config = dict(
    n_layer=16,
    d_model=192,
    n_head=3,
    n_kv_head=3,
    head_dim=64,
    d_mlp=512,
    vocab_size=2048,
    activation='bilinear',
    norm='rmsnorm',
    norm_place='pre',
    norm_eps=1e-06,
    positions='alibi',
    qk_norm=True,
    attn_scale=0.125,
    bias='none',
    tie_embeddings=False,
    parallel_block=False,
    extras=['some layers without attention', 'local attention windows', 'shifted keys', 'gated attention', 'exclusive self-attention', 'value embeddings'],
    init='uniform',
    init_std_qkv=0.0258,
    init_std_o=0.0258,
    init_std_up=0.0258,
    init_std_down=0.0,
    optimizer='adam_variant',
    lr=0.00247,
    beta1=0.9,
    weight_decay=0.13,
    lr_head=0.0142,
    warmup_steps=429,
    schedule='wsd',
    decay_fraction=0.701,
    decay_shape='linear',
    final_lr_fraction=0.1,
    batch_tokens=65536,
    seq_len=4096,
    doc_mask=True,
    train_tokens=278400000,
    steps=4249,
    dataset='wikipedia_en',
)
Each number is 128 + 32 x the weight over the matrix's rms, rounded and kept within 0 to 255. Layers, rows and columns count from 0. Numbers have three digits each.

# layer 5 attention query, 192x192, rms 0.0813, rows 34-110, columns 48-95
115110167130165201164079082168205163184163111108080138103114031169060214173095154092055094121123124152139058146114116105163150182156125108165101
104151102118142087098142083137214142073139082135167125162098103125120109187139077145137119134117130140097114128108157107130090176113110160138122
122100123168170114135156141125115118115128130138095138160122145143089169164159152142161091105123096096047134130124180157151098168149055135119151
118144118096102184172071105153140150203101084141139106178152043243133212197145098091148038118218119066147088113218129000090123113073086165142189
179109120101135086151144162106138100146089065083117167097138207185063138126134067156114147073142083165164208092148153101147160156108187108159140
128094136140162144159105087099091163149110185126059095092138133145134104114088153110087094099074102091163127137116084162073227139156176087131112
143140149127124096104133120173188132130122131079186186165142100127141132100114125104141145169164093133126085132181179166213070115111077170174139
177065135084080121125099123138168150155160208147139128089139125109161107124172094135139125072139101102125124072152118126172159156089110212160162
098125086182007138144159161167156120163124106196158115115075129094147166140127165191107095137138172108226104119159047115176099120127174160130146
128173107103133109107178145119219098154120099124189101161117161161110128127144083158131159107123131105116093223211028079192061150158141072131137
116131116096174138124086119078097172202092174142093135034176119183149095102154182124129140080070200146123101126143168135056130140131045149126144
138159148196135119086126132097109120077160051126161121159143079074187069123149089104192107129140134121086126100195171094162117173069065107122157
116169149199129142158083075099149134131121168138113135159136125126097125102128128182098191182167067072127086125168080087113184102136119073150145
113044195121103153191106084181113096111147146146105155132103124121194113113135123104110099183081132143172139155075129148111096107151133113055120
154048136112206106076215124183152115007164157184182132123079189150067064195124108146149132036142165212047130122109137169154154060162091095144106
116109148120192101130080133110105123164149031167090112178112134097136089132104105160082135126157113116095194158095142145091122115117152165117135
150084130140107115122143177144082102148098116138091194120152167128126128144118153085110144094154144101137079120115149148098154146086094102153125
110078130080090125093088108096084120106158145156100122130160136138114074154131081163137152096076134128134146144154099116140196092116180147075124
193136139137070179143120109093078099138107090150059162079152155147080124146149214081098150188149137102152119090103057138083225129157130099117079
201130101130036205108098093122138110152213075127137101139155159074065203086112109189151054136166122122065137117255117112197080091127064109177162
107115143160065138109137138129103179121165147135111146155172135137178179185138111208112172144148092207053148100134128147186061055113088131144115
091185080087058110219095080171132142084099116161185128125065117128067150201133093138144127153201093203129075089109172090143082158059086100183153
152142126058135138132106074097153167153106079203125088111178135096118099079104077130148120141071085165234149167146053209107184098167083145086111
172179186100102173135012179113095162129149155141137152150116095151107131053077095168057089111200006085023111121142183110091078099145115148218149
114133127113190102089148133154163159071131100056150164149104190120115082151127069130110143149138122129076128112190197120171033151115081102171116
145104125041103136147070095081106101126118120122142142110176153131123072104125141098097080153128134088127140108150107071135088127185127118082121
062142102177065116143160202120108121072168083128150107154123141148160111092176046128112090183167139094148028181255146103165114112155114222145243
102118091072175089148116066156117131105121101092184147131111138089136193142124094091148151142233102144156153079071205126121109125076165160139147
153113151167060119113140094172124148116084122106123198084098107139095184104099120145139042145178145143152096166139182139169205093181174151154100
089088119254129135126091158084172099189186106146149158117129128171147082195136138169123106106190130088167140134130087158122115113153148170156138
104187128180063114114057110152163138097115110136176103136108135154136082224154091130096143159117097111090135107146126088146116078181101149148139
126163140092148094127175144144115080098124082163086124112109112201129140129107120176140116084121078151110118082106168158122126161150096079157145
070176176158157076117118119124109169151145150121167107120112108122115118143148037143138129119131157187136075094190129104163099137132077127133143
132124122161123142060126149089163151154110105121084133189123146162121123125109133136111140075122118139132111178120105177150165106136154141141112
105166156116061128127176086106150114144157141170171124121058104144117210223107112168088140104088139121171137076154132166155181134141122143138087
102148132129084142142106135073143113144080158169147086199147133132102105116090083136166164118069101191123162126190115109138093174132180113136184
131075102101118100131138112144105102110156106076148112101176151093105165119146146116110166154133115097127159189123156182099122115128175151116112
131080134178091147161080101134151078131117140156127110045151102099100120115120119110091092098122115149105190136082046127106107119114120131077102
072100141188169170102084137056143196105144102068127196122130168127139152089127080095125085201205094195105088137139201093111131169070070161136143
079119089157154150105061085111111127117150123106153104171162167131089105136094095132155161145131098100035121158138168151172112149069108131194157
124111164084144099170211164119082114081128115179102125080086113121158138114127143128140096089145135165148122117134129145102154194146117069109127
141150139094146148148155126151053114102150100114031129103120139208197115159145177142123102133121113125163108140029101137155114141151138086130102
131097111081168104161113130142129096082080132107139155097056084157144146114140073134106139198131110245143153060136176076173097157113137077157154
185140144062046052159111065159142061159091137158156085156162130127112162157133163155113142144083088152142178166158079157158147105092107146117079
128186160170178145129105099121091136112133087112102129167130094202149119068122071124120116156150126123148113113117195106092117181113099082169121
165051077085113137143118128116163080152100142104114138149130165060129142112133139101119151103124063158130142151174079144048119134157128127100090
159146147141143098092131112133181184172141138110151137163145141160135081120131089056138141112137124094121109120120141131080131139130146145154105
142167143092078117084143098119163101192101114124157131142121111092099126136078128126124140153112125131122131138193156136179106099185122133157128
091181168143128147106142192081109114109111107139071151142137153219116090119165156179127122092089145160083092097146133146142138112184145138174131
144178128155124152091059080139210159158144166096204138153145110100074100216146095143116122136135146122080129099158064130200115059169111175167153
160151153118126058116131126174162127074106169125166073166091125066135101137078060124131183126065110174083162097149135076132115163120113099144159
145093164172177154094162165145156166116103102160077151056108078155063109107127131108081066142118220082132103092144124099173146123155134122113171
158050072117074138131173102099130131141135142088162137062149149035069157141188231162098106118117100170087157107154085198121118092160180173123147
097194124145136200111128074120109139116158114079128173133125183111108143187152071045115085217098149127083126152089051124171121042199130160121127
116155116114132140123128130139071080087106115113107109119136144106105177144195134130134147129090149118150105150130100129139101127176130123080101
136128124094111117068160193147118129110154090132136063077135130209138065151147151178136176005086149144078102132164145115141144118122212140165169
126084116097149141123115184089113147105167078080131164046178144133109134100168154157078090123152120136149176159120175177116114120157131144165075
159143168075182158146148136080109084122155136138107101105186139080158143112146107109153154035102138056200150109141072044107131162135090169065091
142158112139146116093111100183144102079177139134150156145105121174164130152088165143113140115098136146098131162095066194151161094122112132114095
108089130053129175135221166073077084100163132119127119058175141147152167106133157144139163096113137094199143136141129147106133124123157125102097
094120132131073096132090108136171109101083129135135112129093092107117116174126141143116132138147115142144128133152136105133131134128089130145140
124140177130158126149142106151136142150120148109121127182158109106141112089111112126151131144141155117130134130159142085070101105118142134114183
095131116161130165096142113052098103137103146153101120147147171183121159092210173140108163074101213178098110129176039150148150122159145181099133
167158166183167061104135133172141193201128120149116145127086099110116048141105139164121085105151143093139113138100164155158143129114114136179141
130121126190106092143108110128166119162111150133119129164088113113141127166114110107148124112146100151113135126100162091106110193130112129098135
138144124159112087127119167170114156189138056116092158056170098148110156113138142123121052114138147098134088101120173193122205117161165140156138
116178159140080134148047103124093121146160078185150108092105107159130152158133138140127114108224146104138120119132160066119121144116111091051129
121080115107055090210157132137120101124131122130135088093110122061107197119130189156130134116137093214129160131155115110121136163136087112124123
114132120103065119121145148097166120180055168141157161075115105120117130152109158203120158170161193143154167182148121099177078114112122138055134
157074160094092122129184155168146127107108134171128068144151103106108148063052137165143131095142143100148120138130195130108171166078128145127091
105135125162122111081118123102149116062150087099120111176131176181140129097125102144126129076118111221058110147111135140098093125141169083127112
128089097082150079138155095204092094136127166087167130140092144085153204160157175096184195178130182095152155146218082099178129081126131157103148
096149145129123177118174113055058137121143098120058158113187176169152151127143172101157100128169184045152091194081126134124119096115113153080064
090088171172153123149123112111131101106096124055117109071139128126140147113149075093146130101087164128135156079068178110089055128126148130097059
150099151122081083124191111136117134090076118056186098109117070117106180122096055093079075185073059142135162097143156114147176112074093097168106
147079144157118074135148120150063191128144106091118126123143150148112113120129120102155203093105075155115141124140065149110155123062187106110162
114128152167143107116115089159137140190144114139103116117115074168111128067147135116116148117145137197134129172157093095144166118097111141101130
# layer 5 attention key, 192x192, rms 0.0779, rows 34-110, columns 48-95
149085045103165176095035158154144046158130101077133144165158216201162109097137118244201142092133170089172170102146206138136120092175153177114129
121107175080104098146137141115110126113125136129142130094102135106182145153130131124110148096126154161110162125162097133149129132152112133136154
110132132155145169144182125087125148098127107127098147141152124095163118084110168168098050093137129141091113185133080105128107096158159130167141
126059126115118062166081151118181133140097109153158116142108216196153128139034091169177121132135130071133128186142116062193098156131067147109125
122144143116228086189115088133131147146099160089193118138159215153164095181098133129165174134105076168112108139136157097167137154161112144155154
041094065255036183007246198096111010050151132043044084100182116091121137069179146162096059076130199113165163094115108124189191007091132091133118
100110175078171158166128112129141146171126188117106132148170156133094080118130182181096162130164113143111089136137143169129169147157153087146157
148143097107172135116101121128142140130123114165174119169092142161141122098096209155178163185148127112056040148138131130110113160138122151114154
217149166182148101206000119129082105135123166118112083189056147088192076137167174056128135148144134095156142155115063091001073172089141089124125
081062130116100092154125139109163105178100175086164160160149116132118064197163150186170102149149145086065175186177089097107104168084056167115116
124162172187124113111127112130112108117116071158127163148170119177141123177071133141159093089122127179159129107061143073121127172100141115122125
098160106089131152079159193118154211106136126141183124108130116162074137130103128087102170156150108152089140130155136104146141083153137140177132
156110096106113129089100142113144119105152159073092152138158130126106089096126120157153160126128141093190110087135176124089086138161141164130140
113211068121130139146064123166096119176089219159094111154162102108078079139131186099119169093137104125076119154067130129122154136171171107081105
123121121123118102096215151116118162074092148205061161052159015106145131061144097100021092152121115108111167089172162187121041112122131102132140
141153130178122118125159144159161116106114083100138136114090126159138139112090140150145099080157120186154123130133160101095133091188119121109124
179099120102153128092158183091177091150118119164124171123149134155181099073096175138144136138126150151162126155156165138100193133117106155154114
127188136088161134139121147104069106154093081150181125158114136162164184132082072140165075133156148132085146154118124097140132133154134154094149
167175108133146129069098111142092038080120146143109119110166139149172148029147139139135131075118140139177158163106151097082125159100082166085071
096080105106179066155131160056168089135074000106062181127087180189123124124139138139161054102220092132151089170165066094134141164173095181111134
179153118173124120114094118112132136159132169119091118196112119193165079100166123116157149137207146136145133190239103121070127146134057154140154
056134158165028096052178061157127222042157197199211118182066129111154158124207119130083164112127146139119087137076111167158138072095088162087095
123129162080104115068070130070151121096088178181133127143102156106086179156073131192063103159090141095145111115149114148080107204158140146059097
038093110139090169057145125148170209083163066171114167126102156128101175119075088135200071168137168151143058249184165141152161047133133174156115
148058215096122026125166114142145143179115136085133132190091130111179059199119147144107146121120097190089091157090123208166091129124158203157194
089186128166161097150121160146103121129108118127119108131092106152131115121096106132149097114145139131149164144124097080143127163103087152090139
097149191151131055174125157135098180159092097152107156172106132168128142140063136108169059152166178104127095143151136131127123136096100124130156
099056149092169136177104187171169194152158144194155110114110139117204105060160105131096144145132168110145112118144093136174167092148115092140165
163120112141162175125100080143064144120105107158185125145139152179099178110142084096123115151188141154125114077103134178177121103086090071094161
176169158120146124190121127135167080154130168151123111159179146148132066109140154039158067049147190147134118136109190088144169116109159106135137
192123157155096090112061098093150115133127105127188090117101109121083089143131145117143184138118103131157133099121136104169123087137150121098138
152185195123179108106125137165117153060123112108122094122192111140081093127137091155142165110194123107144118104123191149128144138122107110142135
163148213206135051105152117134159168101170105151143118177153140157121116116104062125124117101176156117064082130191164153118111118145106114119174
152103124115110191096130152084113126132161114098067144140124162158154108167197155127116187107142133121133143162138134130168156096164099179136138
145139171158008137129155074153113107127165154177165117121128128078159224172121071166094131058129142070143151054140134150191173069156194150094073
125124096078094128169153168045101145115135179181118116177183165051115104116075106145130106141093105186131153172155134130068086152122148069136176
119093081083115117169156090114106045202147096103153125083107154121146211086120129160112078113121136129116150147062098175129119083157153101128101
074129117130067126100113076102139094148135122150178113074128120108038127173114138150089116138101110138115169106066078123165097109135101095125113
142122152174167151128160161091157186120112117106092211139103165191158128089119098107096064190172109159104100138163139121060133159105089111153131
174095108126142101096142110058113129113113101138193186130139229097121056072143098221157187162122109039015132142136185186194148108108092127164156
116168163072178113127211130137098142043145157132142103115173091135088149165138141126118164083159147131161134127102123109154206144166098099123135
153103163100129136127139118204128132161070116133068094097144118178110110149165113089103113124095127133219102153091118131156178151107105107149100
179086179105185093119121148148141176084085080113139171092087084107103121114121090097104081169140132182126155100172130103088104179128129083167160
145121131021086096169087053194138088158105142098140107120157147128128155136126143172136170108108100151193172107052085072149125174102088127170070
166144162158156132095126161135074223190119112128116163136149090088124112105121068135070136188179140109132122107169173119031154171062178140197114
138099074066124178162085120100124032098143132079121111111119113104144168198165154110115081120132100197168149166175061126120107116163051182089108
144081162169091183100099132144165166224107144147135107116131100147145079106118116041136111146150108078142107129182134121108076106091200137162107
174078150119127131103162146138172142164131138157132143129191113129123115084096088160123095149118145149117148139179128170100108092156071122113131
116155126152155172127152146126099164105126125123037085152176126185188089128125172154153173008120163166145094161123171135146151107133171132131093
158113147182063088127066062144179100153170110140181142155090150095143072151112168139185143119124113175098142125165112160176078103161141158155144
160172138144151120109109114121177164095124173146155125141142108073084107142074006109114073146109140152094160108150116154119123125159137071174175
116057142213139098089170170139174198143098142155081156133162076138076063152115108142143109140067208110106084131163114109145144109143177093151140
127073074116113121158197122129095078104142089114143085092135154087120199067151187163161035090088123197124144120049073163167058093199103112108130
117128118117130139123187096124095120123116161120168130098185194137167130150121064123134141139100120125108159119090120149140116100209131091142107
057178101105088142130142110134080082131166083123117097118132112097108195144170114153141148107087133164161116185112128143171130077168125174063092
154123139165165117090106140167122123039133144189088062139142073188137080107119151138100163015095162168164098144211169189097110139086205129123168
125111146147146162137124173128116165154153085108063126098099146149077162067157147179076047122199127164108138151100125180137072086148062111144086
106208097101162170172153144126130069151125093136065116080173111138154156091122068128136080115122134103114127147163067067090129150125104175138128
137125152115123152076076065198139104074228128107165131116097131147149139186163178143094210165107138100171130102091119153181176094127087180069109
061177118077118171164187156107131046114124164142085089108144111163115181061127160122091130101192164082158117145098106129154143125106118091090097
106083159149145092158104159127145122096185091130113148167102137139105128142129128205163058160122115143049092114162194122160096122178068107110195
094120157104169109147143124086177161180087136150137169140155131107128105102068114118133069173174162110081134147154125113044104155106175092179186
101156068144171130128197110097080100125146094139096068121149145187217120093208193186136171016119185145116087141131104135188132083179118168111131
177082206227145073106081140233149193219122150120121125169093090120122088132118098114141094087118126156143124107140156156136106194075159147156127
098103133066156110117158090148121135109083143131179121143115085098157143167118147120149115140051152098162134120135111123130141128133151143129102
155145143234158080119200183137103189255081055124057122093158099163113168082119154133169064078106157112129127073118181200136182169132159124143116
132157163157104122126101084128139144133171123164163176134131136157067127157100132164120137141189117145104124137150149074082143152082200103125144
120137138079115119178188146136117124100148104130109132111144116133045187163154160154139139162093132141124142134094131078138178125150070091074148
098152127111090088131102135070169106082141154119160144137118108135148137116063129174137164116089148136110108183150099148157093111113133109058122
071116136136127169143114183109173137167115130117073160153108107190131172087107078143116105096153125115086095130111128111111150129125122104084135
107142105098134172118155093105091134086151078110070125141144181178158111178178135134132169065110139198168146172107150157101124105148099093091104
088073111124145092108127091183117065124152062077218135121097141112157223181164141097189154175079149063114106051176082097204162043136112166084197
050123092126075175143168134078130111190099124132085119098133186185150132078159172143118180097132164098156085193110061161126159118120107148100046
086083150123132117134162042099091059159107033105137077088080164141142135126128124121154078064090193138140163180069087159110071093150121126124053
176134172090083125123172123153175147175096127106167194096112141098060153081091064126081099105148093120124165049132103109149129113108141079154110
130160110124141103148148107191063114098165071098149124162138164149095137165125147066165202142088070168212140094117120121083174156036147099056168
100118153167148106136122082159134127201081099115089104096130078159144086119167160108148158136152117133189128098153160047101138150123112125135158
# layer 5 attention value, 192x192, rms 0.0757, rows 0-63, columns 48-95
097107134120104129139121118110139140121075145119101159152125147138117091140078118133163118142129112090085120128114144216100182119166165139166164
082106133123110126116120223131106102142144116148123086140101131126141134129113186101139115094102138119167164163200082111186104127090148141145151
127116149149116172110166133075052083133135138150108117177123174124121082147147104134132184124055158158099161157124149102179156087132177153172132
118147133095052138122111096090104118140164142064114107166163116177153078105116137143115137141081092057131140053129158139114175129108101125149126
094148080168122146102126181141139114131147131148080119094118163123142098124147104087113151097137126127092136139134085141155192105163154145132134
083119140077174153144143133167163095127112126181117147121147190127072151129110191139158136090094167166149070094161135160145135112178167144099135
152124124135104137127134086091063123144111121180161100149102164123189116111141180118119138125090134140158143098123109063107116142077132163102112
158090184121096102133088139152134140162156164052183120125120071162147118162085162161105115129124116139131126093125156128110075144094114135149112
189157122152115116135125124158155168155082105158110157165132131083101147188141126119168136142147132110090129166119155109143120142152125111137158
147150078153142181132138158153132071125185130166159133101109106156139121082198164095126025095135151119152092120086085110119166100125106109090077
073126121091134142130138174111059056161118132149125074170097200136102135189161172128140125097058171128157131097123118077168139071145204112149142
110144074154149119150116114153132059102154144155155133097150178187138159105119173170151133181182223148170111159082095153099161126208100108097065
076117121195097109101135138130092102111123121153052089099066138138118177153122114088159140134131188084106140171130119144090204119158115168094169
149059108107142107139169175183170166155103146163156129182104113063135116151051096171120184068106125154069132130168090103158074177064138123165192
123105148155110130123099160122105157142162150206075109204113136155129102125118131088175140091116148130100086087153194118136164123084170132119169
135113129120120166105141176039061105130180063131108144145106123117154137107205109063116103135165102141184091150117142113158135044185102123100131
124084138136149117121127153175197156125096142108135182108105161079095136122102084122118162156111103208137151171171084140159052178135083131168183
083161100163073114140059122122076139112161137134177105104099055210147061146162134081129106151095147052080171108118163096110115153146142112210113
128154111107116154138079114073097157079146115119096114163119108111126119099138168109101072097156125150127133084126071093117126119144149148188109
176114108161111085126111079124183138150119134124224144135147094145157125084064146141130174135121041184139097105134092108137101150066125100129118
127179133140168119118102217159066108115147140161092074181145096160187082140157096166136069141132176080101146142166127093134162125126086118148168
079122117078128124144139110131136078136114091094114121129136162173143129193068126159154168137110164091051123047070161157186181169158142100151131
060101142100151142197122074083156138084106162097138199104174202198106115111104134163139202159135133119081122080136157216151165105137141145128106
156044149139141082120155148157197206139117156159144144162115150084128075164093149142118147120026163125050135118185127134102150123098182169147152
126142098160128121158050064110152092168115149110179126100126131130088164093101148084126106180160116146138123138103081147141106154169093076147100
052129145113144158164097190153100115124072123061054136129171118148110130087147084196098092121129139117114115137158095108134133144162119070195136
124161126103175143159087080113165155127080139153068168105122108120112167136072116136134130125091161203140107173157142119157110149182069118139108
171098138108172087104141125113101177099104140145166118145101145165160103098108126143120078125111210156071128149148141131110122147141118164128099
083135038157115111164169140096118107122146068147088136053122165130104142170138179128167154102172165101135137182093058143120193131219135088155061
147103081149107160145136132132163087127135119098135171146158159133151088090128138118150131133107143146155123087141127185075158112100164131138121
186125114087139155138102129200219158178085158134151162135087145119126123134115162111113091157100124107053096118142102107106121145131074125099126
142126130056130164148118121109189145103091168144121136123144110153093187154090163131165146104150104153071118140159173157132072111134136147084137
124111148141114092054136108167107139145131072093163119162144123062133139147127100100112104110082111144118199158175079103119121116091131159130158
107123104134100166118105178104100105127174135118109142149125184143134119150207161085095135094117142148088133103162069113155196056133147189122169
054096102128179132123183148156164071081095116126096183092133173121113145141145092168115179101156138175138143159138077207198182092172158151150113
070116105116166176114122129102128112133146134087152167053143100157126116113141100155126179122133068148104181143158107182178084130124093172150135
083115190125139148131072185111090166144127148106143121144119092168122169108167110157099079107138129164157122180150104094175054145141119119065159
085149132163153062097119214138074103113143063106138075102132074134179098174155159099130124124131184125133152112164117121116157165144145140106122
155081080105086151094133125146148101150130165130094129121136167067127116134123145130130141113124115117101146151132098136127154121074144142098132
083147155173167121114175093111129124139158108192060139135116095140107128179082138087183116105084120129095129137159112163183181161110133132166179
118107130142115148147148158112087076123145135141089121095175143186132107151131137139151122122125135097145103099117134136122154089157148132144126
157182071107109078130068142166147089174124132118145144170167127145170116148166156140119168127114167139169185153195089130146184129133169119125152
118170112155066156125067137169155155118150077096179132099101116110107171157191118076095091140119168074121155105117168156126087113114132170146116
062170076144108117106094189086076102085167082086125067091095181191162077118169131119097133122190179120072120070142140127167171106168151095092113
095147073150121163114130114034084068123152138127069113112119134137110165090126195100147120138166111122183123149146104160113147092122118185142111
075078180098133141147122119121132137130117089149079114159106183140126129178136184151160148147135198103102088114111130138145131144152145132116139
117029088088097149117188142095181121149158142082120171102132255120096174113128151161086168108110135185154144144119085141144096112122118140092114
127127108151119156108173104104149087118158108139084144136108137116151128142153120104158154098086096139176097153116094160126139064121150122071108
116175103158128119118118167100131099190128107110141135050154081158143153092173118164157068071144122124124152202116074091107104130162116105113134
112087128140158151167158114151168157101118088130143168132123123167152124160134077140138127096121180175153092110121139143124130093154110134088116
080174113161121136120129098101037101117131111158122081119116079147153187090130147112133104082132119119163054097075096090061101096137129159071077
144120134131087123111137185066068063189105135115085127128175135090142159128160109155164147134102107089188187088071137157127182097133159085154140
135164095091111152204126070105090058152066161158127142115178117191112138093102189174202169107121130121177107101094139150128171092146185075174084
110109102099160131183133109076115155117114126134132173093127146199096114102026131169186149124129124161123140067126119156127096158120107098082126
089153127167107118154121142137117131065130159159096127145118208124063105155133166107153146162193145156081103215116109100171165127171157149147150
137131151065122160187144157138150116104133108165097132167116087179121152112099113113139109123162162164108136110141107082080099132117130129173119
174129044138108114138121118053163100191152130080178108099106149103140198164130179126131135118111154088177142111127069096154126140108138154111081
161108198104115132119109123178157180103163131146140095196062094166124119160116131062112082159125166111056072128103219142109120104133105146108171
161178100098111187126134120180166161124132149180058159141144150130129075138114118127130183141105104148091113142178121149124217168151133115115213
032141138153109135112089105107123132152133133157103076179145155140105190085134127133181058138183183104101152137113123141073104094118162115106159
104088082132180154181115080137197116114118116105129118121097129160107181122089118124145152138145132101092125098104098140143088165101119117153144
172134144110104100168070093193172157147098126103180135165141130119095128149123124108106120131171107162089091120111117096150092109158129076130121
104072128104175117139089114140163183134111148084122157103168123141092119111123143179098172167111089177089131108168104123181127181128137095136144
094103142142145101127136123097069131115106115119102092112159216205112113121116184148151118148072185135143092121138160150170160088148169116162112
# layer 5 attention output (transposed), 192x192, rms 0.0718, rows 0-63, columns 48-95
089166119142124112151154119111110145180113156153137109148168126145155133118165127073154113074114147142181120083143114108146122115111118094109112
151111157105140126070162118116143151099183115119157142082153091153128099157124135211138143214143128099163088132108160096084106159161085117109125
118151142113139082127094168220190180090105115128127140073110088122124153121088136121080116143186115120124093135139112106124095148102125123149133
155119090112145148145182189172143208121132109160091126119127134072134202161178135092064122096164128129136094183125141114128096147155143130129145
173131143120083093094116135121159169138077152103146119131143122122102139145097142156113151126129110130164063137089187080133065104150108143186175
160115111147135121058163131067113110090160113072186114117131081104133085150159080117181149168155142098135155124058130060119101122107098179136125
097146111110136141105140161142171135129131113092123135123102111147107138138125067178084121123176109112114175147148173171141154118179134097158166
132161090153126185161151107131061124124112094187066140127123131118157137128140152100168118071114115134110158108135138149103219113105153114108148
091139106132136110150133132114086097103134173058126096145135157190162105075149137150126111079128117147130147103144091143099149098120131118133140
131075138094080082114117129093164161133111143141079113110133133067106170162073093175171204165100131160091155155169162097152079115169146124127159
129130140128148114076147094126249192055148142111109129099153072153139098050117123106130148192178114114122113167152124155116074146153076100148116
142102127088105120062142168090082118134108144075130130182168104095138114157140080105209129109096080092089145070151175101211082153096154172165124
145141154117176107132129110142184162128104161130174147114145116124108113126119122181070186142139098103175086112111131131150051107063124131158132
092119153126152130136119102100113087143164112089132133069099131200162101106144131139115082184197118116187141145100190149086177128138119119111152
113189125123123120156120123155134103131065114083162129045086147106111152172117121149090171170130143138130169194089102117123055107133096105157163
115159106148137097097095128166225144089068148097154127097175109132097108173080158163126147146064138142061131120079136106135061139120125150152128
073145155133182164088148095099065075147165100109116144147150113169173101133145139128158054099175125049167116112061173102101219108106184143085085
146109106108158151108129149143164131166117142132091125106125184094106172070085143133139163126170078179165099166148106204122165139136133134072124
105104146149120104139132089157159139233090110133077133139141145143095107125145098086111133062099100147127132112129130202115165141157116095078082
107162143123140188108160203138030131131152149137059106149047118143167124158185142135078093127164165105124188092154205136086179157148122131103125
106097099085092119142093050101207128143123132066126126062154117093095197144101199122112214147130130149119091147148090166091071131137160152119125
175103128134081112109163182098125160112139168122123139123133102121168174077204137060124118100179126132210104130170092102112091126057147171119131
168116117090080095106155212170053122135127115141133048161137145068146159145154162062153055155093158109147131150103107069092104171106146154116105
099112120090134207127097145122075112121177124103097094143120081171159115062145134179084115143219095128211169151083117110128124108172101138094126
155091127080150136052199156137049129110150094123134124228126122107133102123231097127170111096129161091111149083106186109147150152076140204118112
129085142144128111095178038136139158183185116228162102138103167145134116158151153005181142113152117092153115115113117180128161152124155169065152
170118132158130102077161134113043098114177091120130120141107094143085160128166130071120155130175144083160092097065107124096192088095157112087133
101139095124072160162101149117134089153093149108064149147186158151128167157120145109119109092136055151158161098165107213127154117188136071127135
156092136111162095038112144144159110159148174112145123211128098114164076059126120122117132150160121129138093091118173103190055109062106163140120
098121150107152148108106175110144183130145107134111105140106082090119158163157140119116117130152103104116122175104213081178113114155139153093165
118102085190144135161134088076086143116115138150093097177172159155130147097147071146153143100091127180183157123122133155125188087141161125107142
150141125176138084168160126126070121133190108122103106132135103101097108123149102124141130127097141129170119124108101133097197154103140111121144
124144152102139186136105121125097146106120082129101162138115115201123069120142141163109096108186102059104112128101187126139125135152103120178115
104103145116123092103182106118191164116106148097135085081167113102115147091040133218096106199101101091116103165103162095075064116144087120172131
152101184105081081089101144105103129167147123115146098121162082151163128139097129053168098129118129073113071109114189002099086154088130146168114
192129157122128091070112150140124132166155085140147118105117140114095136155133152111110097107141119090146100120103159073080178213154153157120112
115113106157090111098163073133107073115171081143156122049150157139109083202103131148184137127106152101084222080095134110098195176135114132189121
145104130092102167103137110128159142117140203129128175108142180112126132091131213190121171183164119056121070128108129124140074140065096152124108
126134158165143143161143162104134223085113077108146129118123127163108103144134069141134097123097097123149097137094187129150084109165114087175139
128099148101101116132126147126163107077144125123163093094127107102138127087141117150039198149167169076152104140092089048057061124116107157089097
117158140108131114128105152184170159130134103137161121130054108061112148139123119109142156144147155150133073158131161100171097138041135135108174
107076131091185161068193146095076152114121098078131104088116124100113148096133124120104072124177034120099120115109187129083080110146111175136123
183098129122135146129182138126141138179111187090049145144179155187126143125090148146117132080128109118169093178154128129147164125146124090094136
166087135063074098130102153155175147149102158094129148122161117063114189132097195123115129197116113146137126172103131118109080144078043176171127
154142175130121093116135147175187184117098118139153149119104096092117132160098113127085177140102140104079076158099162084159095195114128093116130
119097108157164124111161122082131137077195161098168128113131113162161121053143105155124104132111090179219164128106094141122118100117069137102125
138118116187150160113102107126115154121123114094134133147139075139164089159134065131151071147140108139126113150104174123174174124105120112153176
140150144139141111119074137167131184108125112143170102136122110142078084161148100175083118169142145120060126095112196092143083168122104146187155
160077158126130098061158122162126139150112139165166137127080168150110093174105081143155152107149137103169111086158150129166137143152114138105127
132089138132137120097064156082048066129173133119110127075132112121114133105120136162160114163137144126115169101090142084134113154110167166141148
183119127104126085128104126115211148149141120143138153151104126089074142184123095143095168151130151133072190126143177142137111173191102094195143
090197132122157108082146111183182191101118117128181124116088098141102145151121145081132130133157128126080082171159169063143035110083123144190150
139105130123116065100166204126093183121176090135150116150066080026126158129168104027135105106154207131126142151163159124126075118058119167060141
171078137148102118144138204096135093126195146087141112090114094033125175151188181073126120117105172126182103204119126118098170104097145151101102
125113115132134093122186096135141088150139153078112104145120097144147074051137162137157085099107100103129145093135109176101074083127083117156104
112114160166167103146102099106148131189138163144132098088145126108138170134124121124151153130102111153161109119151125186130191170161196094049128
104082137143151127085166169118119187065097134102079161184138105152135113051119103130086103158167080137090125135126192138150132111120116085130135
118192089167098155185113097144109127144070161154097119111149152157124162115138134188148183111088106189183179104183050167123153166127163086106153
127084132199131100122171184140135110147139159079112094095119132131115157160177126155093142104158134069211134138078129092090093060171135203096155
131160138074181131107173088131143122132098116114178134105093104140082086139181084121119172089061065126174149125175116163207072191168092099143128
135118156162140126117134122048102168130143134145158090130148088098153190132132137089111156167101138121191097136118169131066180138093188138053157
106145128106139134134145126123037083147139103163087100182094137152167139081128142100163094101108145133122183095145144171082188144109147101102144
106140107153081148121190121128082079153141120153121150159116157124171097135177100079151066118138137094176107102072135169086145084135146141096135
122152097098103123129128138146116092098126169120168147117106078047129167110127132074142133198159163170111108118137066140105053097088068129074104